config.toml
qk_norm = false
attn_scale = 0.125
bias = "all"
parallel_block = false
init = "normal"
init_std_up = 0.0591
optimizer = "soap_variant"
weight_decay = 0.0
lr_head = 0.0192
warmup_steps = 200
decay_shape = "sqrt"
train_tokens = 349900000
Each number is 200 + 30 x the weight over its row's rms, rounded and kept within 0 to 999. Layers, rows and columns count from 0. The size before them is the row's rms in percent of the matrix's.

# layer 7 attention key, 128x160, rms 0.0412, rows 124-127, columns 0-79
087,201,181,180,186,176,231,186,200,203,188,197,191,195,215,229,281,195,211,222,189,231,150,178,185,218,225,195,194,173,140,210,196,176,238,216,231,175,187,177,202,185,254,271,200,184,199,180,147,208,256,140,215,194,196,192,150,159,221,165,223,232,166,196,221,202,177,140,235,219,181,163,164,185,210,193,175,229,193,162,160
074,161,190,123,181,159,195,246,183,204,235,226,175,206,220,179,249,195,206,235,181,196,250,233,223,191,277,182,185,193,177,203,191,196,165,245,193,228,180,221,204,221,248,234,223,220,186,211,175,235,143,213,145,244,148,214,258,221,209,239,171,209,232,153,186,188,204,199,157,181,144,239,175,281,204,238,167,190,193,187,175
084,183,171,204,212,184,154,156,192,254,208,245,213,222,173,200,207,200,198,197,192,214,192,227,213,186,181,225,246,206,183,197,176,225,225,151,238,265,187,195,178,173,271,208,189,190,193,185,175,196,268,221,209,185,148,207,192,217,237,207,125,224,206,185,208,204,136,204,202,205,198,194,225,144,226,204,203,212,178,177,181
087,160,211,169,150,213,170,219,174,208,219,197,226,216,220,173,249,147,170,204,133,209,209,198,184,210,207,232,190,234,160,260,208,214,206,203,221,184,192,200,161,231,209,227,204,128,163,253,160,220,185,156,161,187,189,226,227,259,239,179,215,240,164,198,197,221,160,210,170,216,191,187,204,232,229,190,211,179,211,188,175
# layer 7 attention query, 128x160, rms 0.0413, rows 125-127, columns 0-79
069,158,164,164,214,220,219,231,206,283,205,216,199,164,161,210,210,267,214,161,157,154,251,181,192,200,195,222,236,190,246,202,220,148,193,259,221,175,230,184,171,182,206,229,200,221,169,213,210,240,172,236,195,204,135,198,135,230,211,155,149,254,204,185,200,220,157,205,186,183,172,181,178,191,236,226,194,190,169,228,215
077,212,208,175,181,238,225,201,179,214,171,220,115,199,212,240,231,189,212,187,191,223,222,231,222,211,192,165,228,265,157,220,216,223,208,239,218,210,239,211,191,204,179,180,174,224,123,213,181,170,211,195,192,254,187,204,215,220,247,255,168,222,233,210,168,177,209,178,209,194,208,235,221,237,224,210,156,193,223,235,215
077,202,164,219,178,159,180,172,246,215,175,171,183,214,202,189,216,237,214,157,194,224,168,227,242,165,223,219,223,206,208,232,174,218,198,262,194,160,227,166,155,247,207,203,191,188,173,225,174,218,137,209,211,215,209,241,220,182,194,201,196,246,205,189,195,234,202,250,205,271,169,216,205,208,210,213,206,193,173,198,204
# layer 7 attention value, 128x160, rms 0.0409, rows 64-104, columns 0-79
093,185,189,198,294,202,208,202,232,221,183,161,226,235,223,227,166,143,208,178,222,239,196,224,234,189,244,215,185,214,132,206,191,195,173,230,131,206,204,156,186,148,200,194,185,158,217,233,177,168,183,194,180,222,183,228,191,201,180,246,233,198,157,180,151,228,221,175,220,187,190,261,180,225,163,210,138,180,215,208,228
091,184,229,200,249,218,172,179,199,189,206,201,191,163,127,233,160,231,192,252,173,179,200,170,261,195,158,157,197,231,214,155,200,219,208,191,190,214,227,196,218,174,222,231,197,228,160,222,223,209,221,202,238,166,235,179,176,168,195,281,153,170,253,200,161,179,213,188,236,200,174,220,198,228,231,232,187,205,236,207,198
091,158,234,192,161,194,178,143,210,188,219,221,216,235,220,176,171,235,189,206,230,192,197,206,208,206,168,181,161,178,194,170,162,249,202,222,198,219,214,231,178,187,185,242,163,162,199,179,204,163,219,173,272,211,158,265,126,184,221,218,239,150,221,241,170,206,199,181,207,189,179,150,194,219,217,216,182,176,211,171,195
083,207,196,126,190,204,198,184,239,206,173,204,202,210,208,211,173,186,237,228,171,187,219,257,162,214,195,186,184,209,140,233,217,187,241,261,211,193,149,155,216,247,202,194,214,189,236,161,168,190,225,223,247,210,259,196,187,231,210,230,215,194,200,188,170,242,219,192,229,168,198,182,186,234,148,138,213,216,198,189,227
109,188,210,197,132,253,209,201,173,230,183,183,180,209,265,170,262,178,220,206,200,174,157,225,155,221,231,234,131,177,138,192,195,166,193,233,188,238,229,164,140,184,148,137,202,197,196,161,188,198,250,208,158,206,196,208,237,223,232,176,163,208,282,198,221,212,209,202,244,193,228,201,230,219,162,174,187,225,205,215,188
088,141,185,222,254,179,227,239,215,180,241,182,221,179,207,186,190,198,228,174,178,249,172,189,199,177,207,239,191,196,137,163,221,202,190,102,212,195,218,164,233,190,162,199,256,221,195,206,197,199,182,132,168,182,270,201,236,206,158,205,232,194,212,197,219,216,203,212,171,191,231,219,248,192,222,219,241,239,237,210,194
095,201,168,191,203,167,142,183,205,220,228,162,188,247,212,194,200,209,168,181,201,205,173,162,174,199,210,217,183,161,233,140,216,183,238,201,205,162,167,204,173,182,201,223,227,209,139,225,206,137,215,207,211,204,207,207,194,238,217,205,167,232,171,164,137,183,171,204,238,238,210,179,278,225,243,168,244,244,177,172,180
093,237,170,187,216,159,206,206,139,208,208,255,210,199,190,140,231,177,223,155,179,228,200,189,291,222,221,181,246,234,183,196,203,182,163,199,216,183,169,166,274,192,228,240,211,174,196,216,233,153,172,220,202,158,199,239,165,168,162,191,184,243,156,241,165,253,202,207,126,205,198,233,213,187,144,193,228,185,184,196,217
089,214,222,166,245,265,176,163,239,214,184,170,147,171,191,205,178,244,216,189,253,169,234,246,161,222,228,203,203,189,158,207,198,172,238,216,169,204,201,190,219,210,223,138,174,154,213,194,222,206,223,253,181,113,190,154,163,219,203,214,198,196,205,153,169,266,196,165,175,155,159,227,219,139,171,193,222,227,185,165,192
094,199,170,184,241,192,220,189,191,218,196,181,214,199,176,186,192,234,207,211,271,221,216,232,158,237,192,219,221,221,219,211,150,240,204,235,184,191,222,227,219,188,242,202,238,154,184,267,158,184,185,224,165,185,227,198,178,179,172,249,199,260,236,176,147,205,207,151,240,220,153,162,212,167,158,172,159,245,163,187,180
094,231,240,174,214,184,175,219,182,186,235,218,209,239,182,243,200,165,166,174,137,209,133,271,183,210,161,199,214,209,168,219,199,192,233,170,185,214,234,230,248,205,190,217,186,219,179,256,220,203,233,201,219,211,223,158,168,196,183,248,207,207,206,222,175,198,257,191,179,203,214,169,228,259,132,170,201,178,232,249,220
094,148,143,237,207,202,180,227,265,173,185,265,184,165,183,198,200,184,189,159,225,235,214,224,157,236,196,255,184,223,157,181,173,196,289,228,225,213,159,211,200,179,211,204,216,217,234,212,202,219,148,173,231,190,210,205,150,224,234,195,231,205,242,176,213,170,218,160,211,236,212,206,205,243,190,164,239,184,213,223,263
097,189,200,186,197,219,269,201,179,196,269,263,184,133,255,205,183,240,239,218,193,177,222,250,146,182,212,203,150,189,97,235,206,226,233,207,177,168,199,177,202,173,232,179,183,215,208,175,245,238,205,228,234,154,195,152,226,204,198,229,220,198,177,231,221,164,234,200,166,208,198,227,150,225,193,170,193,211,159,224,189
087,151,192,200,256,203,188,197,216,173,196,180,223,206,172,232,167,205,205,250,208,182,234,237,214,173,231,200,187,228,144,218,247,220,185,229,200,157,224,216,142,246,153,186,268,228,275,215,160,203,245,170,198,212,189,210,189,203,175,197,203,200,215,174,149,195,211,196,173,235,216,225,193,209,192,216,245,133,222,220,236
088,207,179,196,214,226,166,243,213,245,245,188,155,207,186,204,198,204,197,189,187,149,220,178,190,208,194,207,220,199,175,238,190,210,224,205,206,289,205,197,229,246,202,221,184,203,225,239,187,199,249,148,194,131,271,184,175,223,184,216,235,178,191,204,221,195,181,226,294,196,216,189,167,247,177,158,177,210,142,236,208
101,197,222,199,235,210,228,216,228,193,186,190,228,179,199,258,208,168,203,199,178,180,249,183,267,218,185,180,208,190,193,250,216,215,209,155,222,169,233,202,166,201,210,212,234,175,190,215,193,245,235,234,246,253,152,226,194,217,196,213,205,185,204,209,218,164,129,167,211,225,128,251,189,227,195,189,205,165,218,158,234
089,180,233,226,201,198,228,199,199,169,213,244,190,200,180,186,236,188,208,198,167,231,190,153,186,221,171,195,209,180,230,237,181,176,179,195,172,160,249,211,200,220,185,188,197,200,213,188,232,222,246,198,179,201,289,176,208,214,182,182,231,168,188,251,196,181,205,188,169,171,105,204,228,201,254,276,176,250,228,199,176
091,243,228,231,198,214,183,214,214,215,195,208,199,204,156,204,209,215,160,131,182,183,200,197,175,192,134,185,219,201,126,180,196,165,211,181,242,158,149,158,170,208,213,198,236,194,220,183,199,245,186,158,206,211,197,152,164,186,230,238,188,138,173,161,151,194,194,206,217,237,155,218,217,165,206,224,210,223,233,186,171
098,239,236,218,183,226,244,229,244,210,236,166,219,218,200,217,155,152,165,161,193,219,229,236,207,236,120,198,185,188,174,222,239,208,195,183,183,222,217,253,219,226,177,170,182,262,173,240,134,198,202,204,177,150,162,170,169,177,171,230,207,200,163,197,190,196,229,210,263,186,185,200,158,195,177,257,251,163,186,218,182
088,201,193,189,218,234,205,241,200,187,177,218,210,192,235,168,215,185,189,183,174,209,160,154,192,196,246,164,210,203,210,220,238,189,140,206,174,191,286,188,220,197,181,164,224,202,175,240,160,195,197,174,189,249,214,202,250,195,233,194,179,248,207,184,211,181,215,172,218,213,234,198,191,197,217,227,230,253,177,210,229
097,177,236,173,171,191,186,184,200,193,190,264,212,163,233,239,224,221,170,173,168,236,189,157,204,197,156,171,164,223,213,211,164,204,219,201,165,217,194,256,197,213,204,209,245,202,208,231,192,243,236,212,219,188,205,153,207,243,209,181,152,279,197,165,238,144,214,142,170,229,166,238,221,202,196,173,208,164,253,175,175
100,245,218,216,231,185,209,246,188,184,196,230,191,200,190,125,203,227,194,180,123,169,203,202,205,174,209,197,212,245,184,211,184,170,239,217,217,177,187,196,228,192,190,192,192,133,174,221,179,201,238,207,218,219,227,258,181,206,188,201,248,211,167,158,228,183,219,164,159,209,190,186,218,195,198,165,234,146,191,239,178
083,221,191,208,219,222,159,169,150,226,207,195,176,227,202,189,181,261,168,200,266,168,189,192,173,229,218,234,191,194,226,204,183,127,250,225,176,249,222,234,152,180,208,212,183,180,151,220,198,207,219,209,216,229,267,191,224,167,198,210,215,255,248,198,159,202,211,144,181,171,210,195,222,252,173,205,193,178,192,198,137
093,199,211,198,272,204,219,220,154,218,211,201,192,226,189,186,194,124,233,146,237,229,198,221,206,206,133,227,201,189,219,222,154,213,184,175,167,182,165,194,253,221,237,229,217,211,153,249,198,183,167,175,180,203,157,234,210,225,165,187,172,264,130,192,206,204,171,207,164,192,172,219,143,231,200,185,115,213,198,230,219
097,144,156,196,233,152,205,188,178,157,166,224,205,176,199,202,194,247,190,195,265,207,177,208,262,164,231,218,231,217,230,256,155,207,296,238,177,138,219,230,177,220,190,177,229,192,208,165,200,195,218,172,246,205,228,179,213,171,209,206,238,155,195,173,187,195,177,183,166,208,203,193,167,217,183,200,166,215,182,202,236
077,246,235,154,194,171,217,226,267,198,164,169,206,198,186,162,206,220,219,169,224,183,220,228,172,191,171,266,210,210,173,211,184,207,213,234,210,190,191,172,165,230,232,188,193,154,228,196,183,253,157,192,202,259,196,179,219,206,227,153,246,225,153,228,157,216,211,205,157,210,217,225,245,210,161,198,219,178,168,194,176
091,194,186,187,213,218,208,156,190,190,231,227,215,153,170,231,153,213,212,205,179,153,226,243,240,180,203,203,246,172,162,217,169,228,222,194,174,146,255,150,192,214,236,237,159,191,190,224,227,209,254,253,215,176,197,203,245,200,186,170,146,247,196,239,202,182,221,281,206,214,202,181,167,228,228,188,207,182,284,207,171
084,198,210,228,237,216,216,213,251,178,230,273,219,169,175,172,200,163,242,199,258,196,208,203,256,228,206,245,234,228,196,178,147,194,249,200,182,176,233,218,181,154,210,193,242,144,192,153,221,264,219,222,202,238,166,192,191,206,199,205,219,200,177,172,160,186,217,173,146,160,189,178,185,190,245,115,188,209,229,192,165
091,175,216,182,137,180,194,228,271,170,200,216,188,221,216,189,215,243,232,198,183,192,170,176,178,208,194,251,211,208,158,219,207,217,169,228,193,229,191,187,216,223,215,217,250,124,167,167,164,222,232,177,201,237,202,150,205,212,229,198,199,167,244,212,134,187,244,164,182,180,200,223,195,182,191,197,173,251,251,229,251
087,242,188,136,198,159,214,218,242,246,170,168,203,231,160,196,198,189,162,156,185,194,186,177,176,184,218,217,207,140,228,233,169,174,134,227,220,199,225,162,215,176,179,196,219,176,226,184,205,229,250,198,156,174,226,202,217,291,168,237,206,201,262,248,144,203,179,192,206,204,202,168,205,196,210,245,208,188,145,163,201
091,205,208,225,212,239,191,232,281,204,199,229,180,198,217,235,215,211,199,187,157,180,168,225,154,180,191,183,167,168,202,223,226,162,199,170,209,169,218,211,177,188,157,215,250,205,200,202,249,194,201,231,210,163,187,222,196,179,212,143,249,195,219,204,176,209,226,199,286,181,149,227,232,220,222,139,206,187,219,201,178
094,236,193,229,192,160,265,215,203,198,202,246,212,195,194,235,190,186,201,208,185,222,186,252,220,234,210,251,241,274,134,195,190,243,187,136,278,191,133,195,222,210,234,235,234,198,200,197,217,211,209,264,205,179,211,227,158,235,202,163,135,195,214,223,206,203,187,185,173,197,175,173,158,168,163,223,211,175,225,203,236
094,185,205,200,201,198,193,154,182,230,186,164,194,225,197,189,234,190,237,157,244,232,220,208,224,210,247,216,132,260,229,157,144,195,228,184,218,232,168,198,240,179,198,237,185,190,151,243,182,267,237,147,243,183,184,210,215,163,193,195,185,150,222,233,175,145,176,216,210,178,202,188,255,219,218,235,176,229,189,171,201
092,197,224,241,162,202,199,211,249,198,172,143,190,203,190,227,176,185,166,260,178,156,264,193,170,186,201,214,242,196,169,206,203,202,203,203,129,163,202,183,135,163,203,209,220,175,223,197,182,217,185,194,188,118,213,218,193,183,240,235,231,221,186,175,213,221,203,208,240,180,270,170,226,163,191,187,188,198,197,236,159
097,152,225,249,188,153,197,228,155,196,208,216,166,209,231,182,259,205,194,176,225,239,207,231,167,217,189,204,201,232,216,196,190,186,207,148,215,237,179,237,227,217,218,190,260,171,183,210,249,189,202,157,229,229,160,240,193,183,194,173,244,201,191,195,221,183,146,199,167,207,206,154,204,206,262,193,210,199,130,218,220
084,194,227,205,196,208,212,180,224,173,183,222,186,199,219,202,216,192,249,172,212,123,182,135,184,177,182,200,170,276,232,266,221,201,194,211,222,223,197,204,201,198,217,170,211,218,153,188,218,207,235,156,111,215,190,207,194,188,185,240,187,193,166,222,215,195,145,201,272,226,186,217,163,187,219,156,215,226,265,227,208
097,194,220,185,189,151,241,200,233,189,196,250,226,185,186,151,174,208,164,222,204,175,202,185,199,200,173,176,176,212,205,245,208,183,168,207,196,241,204,170,219,226,220,264,184,209,214,218,196,198,187,134,202,228,174,227,263,201,163,152,181,243,202,177,208,186,212,157,170,185,173,207,191,186,204,269,215,185,167,199,175
096,146,172,173,150,204,184,228,219,184,163,126,158,201,218,189,189,227,215,205,156,270,239,204,199,238,210,142,230,182,167,195,172,223,193,208,181,139,172,158,202,239,243,207,161,217,200,176,197,206,253,186,192,161,229,201,177,216,214,239,246,196,173,222,186,140,191,202,232,176,215,184,253,167,212,214,188,208,171,202,199
087,208,224,159,230,206,191,198,237,173,205,246,119,183,214,224,191,210,211,203,241,203,189,214,187,139,178,259,221,182,238,209,202,202,169,205,165,217,213,235,200,216,134,240,178,250,188,190,200,219,234,264,190,169,212,189,236,232,168,230,234,180,182,149,185,202,163,266,138,228,189,168,167,238,217,177,214,178,303,175,126
094,252,208,177,208,170,208,235,219,203,228,162,191,180,242,175,233,210,265,202,246,157,227,211,231,185,242,194,244,234,155,210,210,223,175,184,231,184,222,238,169,185,230,180,196,155,178,202,162,215,183,192,200,215,170,199,214,198,233,154,155,239,186,254,212,244,175,216,181,132,206,195,210,211,140,130,224,219,176,190,181
085,154,208,250,201,183,226,170,212,162,209,180,220,208,174,240,182,174,166,171,231,189,215,219,208,198,221,204,222,210,171,187,249,263,237,211,247,232,184,238,212,214,193,192,206,217,171,176,150,231,227,179,181,203,161,193,200,211,208,203,235,218,249,185,204,223,186,214,236,233,248,223,194,229,200,222,164,283,186,215,274
# layer 7 attention output (transposed), 128x160, rms 0.0514, rows 64-103, columns 0-79
088,143,240,155,169,207,203,176,226,224,213,203,178,214,212,159,205,201,177,269,220,185,205,201,162,187,186,195,177,190,257,186,205,212,274,169,215,196,185,244,217,147,204,211,160,219,179,143,180,200,209,273,232,160,256,198,197,216,160,203,160,199,263,208,275,193,167,180,219,197,150,182,187,190,191,217,186,186,239,216,229
082,185,181,245,170,141,210,200,191,189,192,192,241,190,201,172,253,207,168,171,251,197,182,141,263,209,216,241,198,148,218,223,186,151,233,181,220,207,215,180,175,238,189,216,251,185,235,191,202,181,183,203,208,210,166,224,193,157,159,232,207,253,209,209,237,250,158,237,195,225,156,186,207,137,214,208,196,226,178,177,189
081,164,153,234,194,196,229,255,168,187,180,212,239,232,145,194,165,160,211,162,159,277,152,216,229,159,196,215,160,200,172,215,246,228,240,160,200,233,189,189,230,196,219,216,198,173,212,281,197,171,211,227,176,195,246,221,252,197,208,220,210,252,244,169,247,213,199,206,218,244,176,241,220,243,151,143,156,215,187,201,185
081,164,177,232,224,193,211,240,189,226,219,230,168,210,193,144,201,166,218,192,225,192,179,140,161,254,180,148,226,174,217,164,230,175,214,201,259,224,221,232,178,136,210,165,213,201,219,183,242,216,182,153,188,182,163,181,228,138,229,220,242,195,153,236,224,188,208,177,206,212,165,172,199,192,158,214,207,191,191,228,205
108,206,142,181,251,192,240,171,214,172,233,190,222,206,211,223,155,221,156,233,167,165,240,179,213,178,159,212,228,199,182,175,232,238,212,178,180,117,196,255,197,184,229,214,222,186,215,251,183,157,210,213,194,164,226,197,231,204,174,236,215,184,155,219,149,162,217,163,192,167,213,247,163,227,165,251,159,160,242,187,213
081,254,200,213,167,191,200,255,238,270,194,284,198,155,264,171,206,165,175,202,193,135,184,239,146,219,211,216,154,228,186,187,193,225,152,243,189,211,222,183,180,233,210,157,163,192,188,210,204,154,189,191,208,242,207,199,168,179,244,188,177,197,211,170,191,128,209,183,178,192,225,153,208,173,152,211,166,211,165,191,164
089,223,175,211,192,209,223,171,191,170,206,198,218,159,232,219,128,166,197,164,133,195,217,203,218,209,209,229,203,246,200,264,154,213,180,244,183,189,261,206,210,207,175,268,208,177,177,207,152,219,206,218,166,190,210,174,207,215,177,195,194,206,211,235,205,224,214,245,144,181,195,217,189,243,188,236,210,192,208,258,174
083,130,185,200,246,207,187,167,183,170,174,167,210,254,188,238,180,232,176,212,195,188,213,214,236,200,251,232,161,137,211,193,124,176,247,199,211,241,228,196,178,210,235,214,122,258,161,177,168,283,203,239,166,250,151,169,198,203,191,213,191,182,222,205,155,227,209,180,258,185,182,160,177,238,207,180,221,246,229,213,170
081,224,219,246,206,161,192,174,218,275,231,241,198,179,140,151,208,181,185,249,210,231,153,194,223,186,213,229,224,195,240,217,157,177,204,200,189,224,151,224,199,179,194,221,273,231,218,181,226,225,205,162,187,246,168,223,201,222,218,211,166,165,188,231,198,164,217,207,218,181,216,195,192,198,176,228,231,175,185,243,191
086,217,203,219,201,204,150,217,213,188,237,201,170,233,211,172,193,209,211,209,199,166,183,194,245,220,201,188,183,165,224,193,189,153,185,219,177,175,186,135,158,219,232,252,183,239,238,183,227,211,215,269,226,198,219,192,172,183,165,203,219,211,187,175,158,194,160,189,179,160,189,206,208,203,236,221,213,192,257,233,194
092,140,172,210,184,165,174,203,227,213,177,209,115,157,202,240,219,207,209,254,253,210,221,170,248,180,203,210,180,188,213,145,187,169,224,192,257,230,210,223,165,153,237,204,235,156,209,142,196,180,245,168,181,192,211,224,218,164,194,192,162,217,157,191,247,217,185,218,164,231,146,211,188,186,240,195,231,178,183,175,250
088,201,216,173,149,144,242,187,150,245,266,216,211,217,235,210,149,187,201,194,188,176,224,186,211,164,192,185,169,195,199,185,244,210,120,178,179,198,229,116,225,267,176,190,216,174,158,181,202,202,236,222,138,212,152,215,257,251,184,213,196,200,144,239,212,181,191,229,151,190,181,167,201,193,199,172,197,224,222,157,187
093,215,241,157,217,182,207,249,243,193,237,210,207,227,259,188,257,198,190,243,195,238,216,149,231,183,194,162,220,203,214,190,222,189,231,190,149,257,234,173,198,229,222,142,240,207,213,220,199,203,162,155,184,206,200,186,186,176,152,247,214,203,160,242,257,198,160,194,274,264,211,219,171,204,234,180,216,222,247,173,211
088,198,227,218,177,183,245,199,227,244,197,219,197,216,190,203,186,201,166,175,137,188,204,198,152,202,200,226,158,183,223,240,200,227,238,219,232,215,139,193,230,128,180,229,237,141,152,176,226,221,209,212,192,216,180,188,191,228,257,192,173,224,272,219,211,183,179,231,212,169,208,133,196,120,195,217,170,256,181,232,201
081,198,264,180,219,181,243,153,149,210,173,210,200,190,247,189,203,211,207,175,220,218,235,208,263,185,187,157,194,222,248,178,185,204,214,222,209,161,212,239,226,238,178,134,217,245,150,234,233,171,173,252,223,221,218,145,180,151,175,215,209,193,188,223,231,185,227,184,123,210,185,228,224,140,184,237,189,201,214,160,253
093,195,151,197,214,219,145,177,215,207,232,213,194,220,168,185,263,210,172,214,161,260,208,175,153,185,203,180,236,206,225,196,204,136,184,253,220,267,196,184,219,205,217,228,185,228,212,154,253,185,195,122,186,210,186,189,189,222,187,198,188,245,235,170,211,235,192,231,185,219,250,159,162,146,259,159,189,198,182,204,246
084,216,190,170,195,245,141,190,192,186,152,154,256,162,162,180,198,204,210,242,203,151,177,190,234,174,212,207,212,196,211,178,215,198,163,273,217,216,170,241,224,243,204,181,237,207,208,225,195,191,215,177,221,243,168,223,165,177,186,242,175,250,253,125,202,182,202,238,251,209,251,181,169,215,140,200,189,185,201,191,271
083,182,179,181,204,166,192,120,176,174,199,213,180,221,201,163,191,173,213,241,227,208,266,222,216,240,193,226,220,183,261,179,184,200,196,200,199,237,217,203,251,201,196,160,203,241,184,176,225,172,226,179,244,191,187,182,185,186,192,219,197,220,233,221,210,232,166,177,181,206,166,196,183,200,174,176,177,206,222,142,218
090,181,208,233,244,130,234,202,205,230,191,225,196,157,259,204,169,176,213,236,235,215,160,193,204,188,226,175,194,161,190,211,139,168,238,183,251,188,204,218,169,184,220,195,235,157,264,186,188,199,196,168,190,252,231,205,257,206,261,214,208,215,234,248,255,167,210,175,188,154,186,160,209,164,226,205,197,236,185,147,204
078,238,208,206,153,204,220,204,238,205,210,170,292,182,174,244,204,265,183,203,220,146,239,226,185,243,204,251,165,170,207,177,228,230,203,258,200,210,163,191,204,196,163,247,187,203,171,234,193,198,219,192,259,192,195,182,234,174,152,242,259,198,250,234,220,173,160,172,185,161,206,160,237,142,234,198,192,224,149,231,239
093,211,155,233,186,244,162,177,187,244,217,185,239,240,146,180,223,180,196,213,180,193,184,197,185,176,272,235,253,172,205,220,209,239,212,213,188,220,203,170,200,206,191,202,178,171,173,184,139,180,234,160,162,215,193,230,229,224,219,177,188,207,169,240,190,183,218,272,237,247,248,143,200,150,241,198,260,186,202,162,240
099,155,194,197,180,235,218,189,224,239,147,237,180,207,131,238,227,174,189,200,196,246,220,153,186,229,220,191,231,175,225,200,220,206,195,221,178,216,213,212,208,163,214,217,149,244,150,214,213,215,222,230,136,179,134,157,194,198,221,201,169,208,211,231,199,175,163,213,232,271,214,189,179,196,245,226,180,187,241,183,227
077,195,172,202,173,168,247,174,233,184,153,157,227,176,186,193,217,158,153,182,87,184,176,184,189,199,207,187,176,174,230,200,203,207,168,195,188,155,140,240,203,197,193,227,217,181,208,202,179,174,258,218,203,186,139,158,180,250,175,198,175,157,182,191,157,216,217,245,152,238,207,239,184,186,214,187,203,176,242,229,186
096,188,227,167,193,172,190,205,202,191,186,183,206,157,212,215,199,221,163,236,168,191,216,170,197,162,207,181,181,149,177,189,214,159,231,245,194,215,151,227,166,206,240,242,128,168,179,200,172,221,246,257,229,229,224,184,178,203,222,223,176,260,223,203,187,205,155,210,226,179,220,191,203,244,213,196,228,138,249,160,190
089,215,210,212,184,218,201,197,225,235,214,247,190,216,198,209,215,226,197,200,148,159,224,179,199,241,163,158,187,226,215,239,285,169,192,207,244,226,173,246,202,174,193,268,207,218,194,169,221,238,157,166,197,220,112,212,209,213,165,288,171,228,159,243,212,178,229,175,263,224,236,245,176,206,252,172,193,219,256,194,205
073,156,183,200,209,213,169,224,220,164,172,192,165,228,230,207,119,176,232,221,193,233,174,182,176,189,178,137,225,156,188,213,231,178,175,192,209,225,181,230,191,193,225,129,211,176,217,226,178,183,220,210,257,182,223,224,209,151,188,204,143,120,223,186,172,202,182,186,251,191,162,196,218,197,195,163,237,191,156,193,176
089,180,222,233,228,191,170,186,208,221,183,183,157,191,225,227,240,214,206,178,175,239,195,152,227,189,256,207,220,197,192,243,243,163,209,209,210,222,168,202,225,210,203,148,207,152,180,193,175,170,202,115,177,201,205,224,169,182,192,193,239,207,181,194,268,216,178,194,233,194,188,161,200,201,197,194,205,177,219,197,233
086,217,271,137,184,204,201,226,223,213,206,138,186,195,201,208,213,185,150,250,169,220,196,232,139,235,205,179,190,189,239,242,245,235,144,178,205,270,168,191,181,230,176,227,190,198,199,198,148,221,184,204,156,208,182,205,199,259,160,191,167,244,178,215,233,185,176,245,185,176,227,233,216,251,208,216,243,231,184,212,234
085,184,184,186,154,255,200,197,225,244,176,229,235,212,202,200,199,195,180,215,197,206,210,218,225,223,183,184,139,148,172,167,224,188,161,206,171,240,204,204,194,172,144,177,194,196,197,195,177,164,166,230,195,185,178,238,212,147,173,219,215,255,131,204,227,221,185,240,213,196,129,153,218,249,178,175,190,214,123,186,202
084,214,155,282,177,191,271,206,161,177,187,176,184,156,201,272,195,161,217,173,221,152,186,199,191,232,162,199,178,202,210,200,183,177,240,156,252,229,199,256,208,199,185,173,231,284,223,187,186,228,187,195,209,228,206,180,164,132,201,205,204,211,190,151,197,180,213,165,193,211,193,211,199,232,157,199,175,175,230,186,203
088,215,167,170,225,231,224,154,210,136,204,191,225,170,155,191,216,204,207,171,190,217,215,194,201,178,190,193,243,203,197,231,173,181,211,206,174,197,185,235,190,212,229,132,231,218,173,204,174,168,243,150,201,232,296,237,218,197,191,201,167,169,191,227,241,194,184,204,141,256,220,215,163,201,157,254,172,149,207,229,230
093,200,194,195,189,231,147,237,221,153,227,153,196,223,214,196,232,188,165,209,171,205,214,204,215,195,188,187,190,146,200,194,159,171,160,174,224,235,211,127,174,217,185,174,158,212,177,164,228,254,204,225,121,196,155,214,196,175,184,235,186,245,154,180,176,220,205,186,250,204,221,201,178,201,236,147,215,226,174,169,186
087,187,143,213,209,168,205,209,182,198,211,201,150,184,227,219,142,220,185,211,205,200,189,180,230,167,167,253,181,217,181,228,224,200,166,223,175,184,232,231,186,205,212,229,175,185,180,161,211,193,205,246,211,166,165,186,188,233,190,220,186,258,200,140,215,164,263,175,195,222,262,261,155,237,220,106,181,180,227,178,192
085,231,196,199,211,198,195,124,222,279,227,212,204,224,230,164,186,188,215,146,189,180,149,178,214,197,186,147,214,203,218,161,199,206,204,162,225,211,119,173,236,210,228,238,231,215,217,168,256,168,208,211,166,256,219,187,193,187,179,235,156,153,208,195,126,167,184,157,150,182,187,232,190,176,155,254,178,166,187,229,239
094,206,137,136,146,200,200,242,155,195,171,206,206,199,213,205,176,204,196,223,173,190,229,205,247,199,198,211,148,243,149,257,183,198,150,222,218,187,237,155,239,236,213,240,175,237,214,187,173,266,213,261,167,210,190,202,207,211,228,212,204,213,158,203,184,182,260,192,218,194,245,232,171,249,240,193,238,183,248,175,205
077,248,222,176,145,231,182,162,151,209,239,220,222,207,205,179,169,216,164,225,211,262,224,186,185,185,175,222,210,195,222,176,157,207,222,152,210,171,213,226,160,245,177,177,186,230,196,219,239,209,173,167,307,178,232,125,194,189,204,205,199,204,181,203,193,198,266,202,218,198,247,179,181,209,163,240,195,206,134,190,223
085,221,169,226,205,207,161,228,186,196,136,215,243,242,180,216,240,154,274,250,222,193,126,178,170,232,193,217,191,175,203,202,167,216,209,242,243,208,162,212,209,212,198,219,252,221,200,180,154,184,190,256,189,226,213,204,207,131,244,223,218,150,229,258,190,266,164,223,233,209,202,231,222,168,207,179,171,193,180,200,156
088,219,191,223,217,243,174,178,188,198,225,214,217,169,179,187,137,192,208,143,219,196,228,205,207,153,189,168,211,165,212,225,184,186,216,176,173,244,214,228,223,221,210,157,197,212,235,211,231,193,153,220,197,215,174,201,236,165,225,232,190,160,194,225,237,185,218,182,208,215,228,231,166,208,156,184,202,180,212,145,187
081,204,222,250,165,191,165,186,139,225,229,176,196,175,152,161,206,220,217,229,224,198,187,226,210,221,235,144,248,221,191,237,162,191,211,159,192,205,148,182,158,167,263,163,193,153,222,255,202,168,183,200,139,200,187,228,148,199,167,159,177,194,205,215,223,185,200,238,245,224,191,203,242,206,218,194,216,193,189,224,186
089,166,186,183,179,226,235,242,203,178,156,242,194,171,223,241,178,196,171,241,178,204,220,229,177,236,202,225,215,196,179,205,217,198,186,257,213,226,201,200,203,151,204,204,223,199,229,209,194,213,224,209,225,193,220,219,239,245,189,198,205,116,164,169,160,206,190,183,183,179,259,250,161,230,268,259,237,237,181,218,228